Weights of a small GPT-style language model, trained from scratch on English Wikipedia.
Size: 15 layers, MLP 1344 SwiGLU.
Architecture: RMSNorm before each block, rotary positions, no biases in attention or MLP, untied embeddings, normalized queries and keys.
Training: a variant of Adam for these matrices, 1173M tokens.
Each number is 500 + 40 x the weight over its row's rms, rounded and kept within 0 to 999. Layers, rows and columns count from 0. Numbers have three digits each. The size before them is the row's rms in percent of the matrix's.

# k: layer 12 attention key, 512x512, rms 0.03, rows 197-207, columns 128-255
# q: layer 12 attention query, 512x512, rms 0.0393, rows 198-207, columns 128-255
k197 062:420503440485475474471529463514495542473481484537498544520515455521471531482487540518565471506481481399488548513489549506482483467427471439517530480503491491539535464486472474501425567506456531507449548513473493580481535492456545471486527450493483518442516553481552523494453526479502504530542554536577467503534464579490523486511424508486457555543481483483615536596496518507516464516423
q198 092:555555463493470468446541510485500489516538490430484445431443530482502517522489478477473513485495457470486523479535494501466492532518442527479539520553513503566490473568493508594523477524532487572459531514564496484597426467497506461499516495438401533517530445433442491552457550529552538490474489460478547466489469496552515552517476541512520486502479478488544516511485514426468473592457
k198 091:545470499455424483519498413502459445505555468525440451488566475479497500496475500581512450512447477490444513427466569498528574571441474531499531498552511547503549444446519519505513530533480426378488588534456486492547442467533523428523502456494510498478475552510436524506480516536498516554480497574515505505474531497529461448523524467503526526529460534473528502527517573551510564481418
q199 085:570562511511450531477534437519477496500530502431496456485435521481489483518440500524577450511516480480470499462536480481499525541494453475515512472534494484573446493546503499585461472508575516571503546507511505457521500464537458517504519449427423575485472524511425462537516536504508564484477470448478536466454519501502519535521511471523485441447465449445542512560489501437479470603455
k199 076:473440476473517515501554519515503495505475497480507478514474444514473472484515479516469549489481501517495519538455521473471518483517477485417514475463509537564556568525509454469481478508517510496450495486567538515502403524519444539426480504440500487467437437441480537463526493546522503531474488505495409548414454394442508493544549488531421534505494524529456464549443512485495481467578
q200 215:547564491503509541549518556525506496579455512579523550478532474454549484555536449469560467525534563481478532446551444551453556519579468480563489544453519504559573488403477449567505502527515448494511525482531436453522481543511435477484457447531538477463507566485505421468531501496473485468499419468562452544546491467463496510556568513487451472537549506505448435485547497548532536440476
k200 088:491492473537489474506545494452500479530425481510513522491476502516530472495447561494508499491539469440617517533455482576500489489438447456505582528577518508473525533571410460553464467499510531524498409441495487527471469473459459496488537523477484464520533532522475510518539432510470498539591523541604543508473499460457590493454474508545511401520516479643454457518486520430448533440531
q201 081:590612481546455566513525438501473505532503539459526483514463418552596524466526451531555448480493469500477526468580437517493561540508511451538474490471497504558501455549465509518490471504501487504446524541555423525571480405554510549449503478468436562518467539452424418537550468494449563484514389458506520474518457472486468572572531487506480549503530451477547538512472489484505461515526
k201 081:476498481538550459480636547510454528490441551496501521479470539517472495513514500438411503535523506479570497509420491546493488440524495492474544488506526456480511623557532466536445436570532520537514399416559533494496480548440423498441512527484406487479523491511580495507524476539561410486527437536499451506441472507452578509485496464530479437480510421501390494502480479423487463441508
q202 080:533459508496500506500462480482491538475537458441533487493503613509413497489504578507449521525499430481435487564451533493527444542436502502481559467558532505529451457562555467516552498499520555573540408584487547483516515514452526488483528501518554493510568460472523563504440524470599496551500601455487584525508505509520584459457470528510551496538470523450513476541523488437485462514536
k202 055:556488532463464486488484563553475479508433513511512467525520443514574492522565440509481515468479514521554471517533492465483445565582473498511429472471511489537536483449466492497493463455485494498457621473539499551524466465544513560520434514510509460537484549489446522536555526567405475465501429521495508452583451447494515520513613494522510457434514532428529616445499507541525496483480
q203 084:552531489501513447535463563473500510544525541517498538505535445465473475489537494524505519459500595524490487470565476510471510498496561457467536489526549488444546461558494520476539547469513450397479513489513508545500505454471515475474516524504578476529554466445589487525546492523522489512491526494545464531507501534423506440463501504510551551536578479545458482465511500481514578422533
k203 088:475441482536512470487454494445501542442519461516522499538479556522495496430438519449530535484513497509512510555552462476523446538465517519558509483527452505487459534483429454459516465484463515507541504506477460498515557506426505577521500489531508510472484468487436481512448512497397500614484453479505527486513493526506528524522466532452514526489537506474583507436505416504470509547461
q204 082:549560518480443539443546437567476516544493550475487484503462505531517479547529507507533443453465521538501511503515411527515554527470522453541472453499480501570457510584497542554474457481495460573446593479539472496558443465536480498459473452489417523514480539471402506544493507505497542550501475450493544544510435416570494572583558546562507488452512446459575566522512535483508465537503
k204 065:542463495545570503523564536515425389556483506504497447488505479511526480549504465556507480442532523451507507524460514494473505534559423481564498492474461431481536536493463452500489481504613398495526542425546520427527554570531456477491486491482510502487446500540595407504441469547442443496517430527524452491491495548484516470495471432533464459513527455482468455486485493510512562487499
q205 082:495550495484451500490514419519483543480502502446511549468500553517487543552566498507494528466454475474472519502513496508500448541492484476522519447556468528533465433560492512575480450480516531546497500507514487503567437447499524477418517508493439501507471525428419502536437524504562556531514476452513590499472437476555512549544527566562508445498457459462534509507497474467460381540459
k205 057:487441507487498506611494518572383480491446508526463487490483433503591459519487424523482474443522532513566488531510505502448477563578429504468458467459525441501561516470458462537492554494581443484462572456513479471579472551576503556443464520506512466481443500528559466492523453552524414459489470497514439500555472558518520445485494482539501504489535481451473481461503506556488600504493
q206 079:484583472436477479522569480558507516509499509495554511539474402508540537517535477546537409502459466533516534406476462488448527496524515436511503502524501515510507488593452493551528486515520515538444537466500430533514508353500539471415481470452428574511479532471506501488517528537482560505518444421480516492427424554478495513606524484514531542456483510478561486451466474477498534474522
k206 067:496546461551542498549545535503440524469478486569485465498471491499526463568441525380482486493585481523546478570510428532475503580613527502527507477520496432582514577475516506497509465552550481497563442551520492526513450539481506523447516526545483496478466448516452435512495489502446522465426543467520455532535579523496470480464518488550519571525567411454444441533470490526513500530510
q207 083:513515470485572503565490541531484549490506475507490509515537430449553469435514431535489542543498514552542489440530446460480485531553481474515519513471562530506571534442495490454473488502514510429477523454413483531475527511495517523516509406458500505480459509496522409439536494556399471451472495503573462442519528514464497458497562448441523515540535555495487490458516496483542572488481
k207 069:520573516554455486485519413459493541483446559480509539511529480482459488517481517449442482537481475492444480500547494572527584477467489534515523535545512500519459518556500478519536522514549418538498460548537462487466464514424496407529527527559473532513520479518562488432511530520635531599477544482450491510432499525498515552515465529496505568539494480468418464505502505490488504530499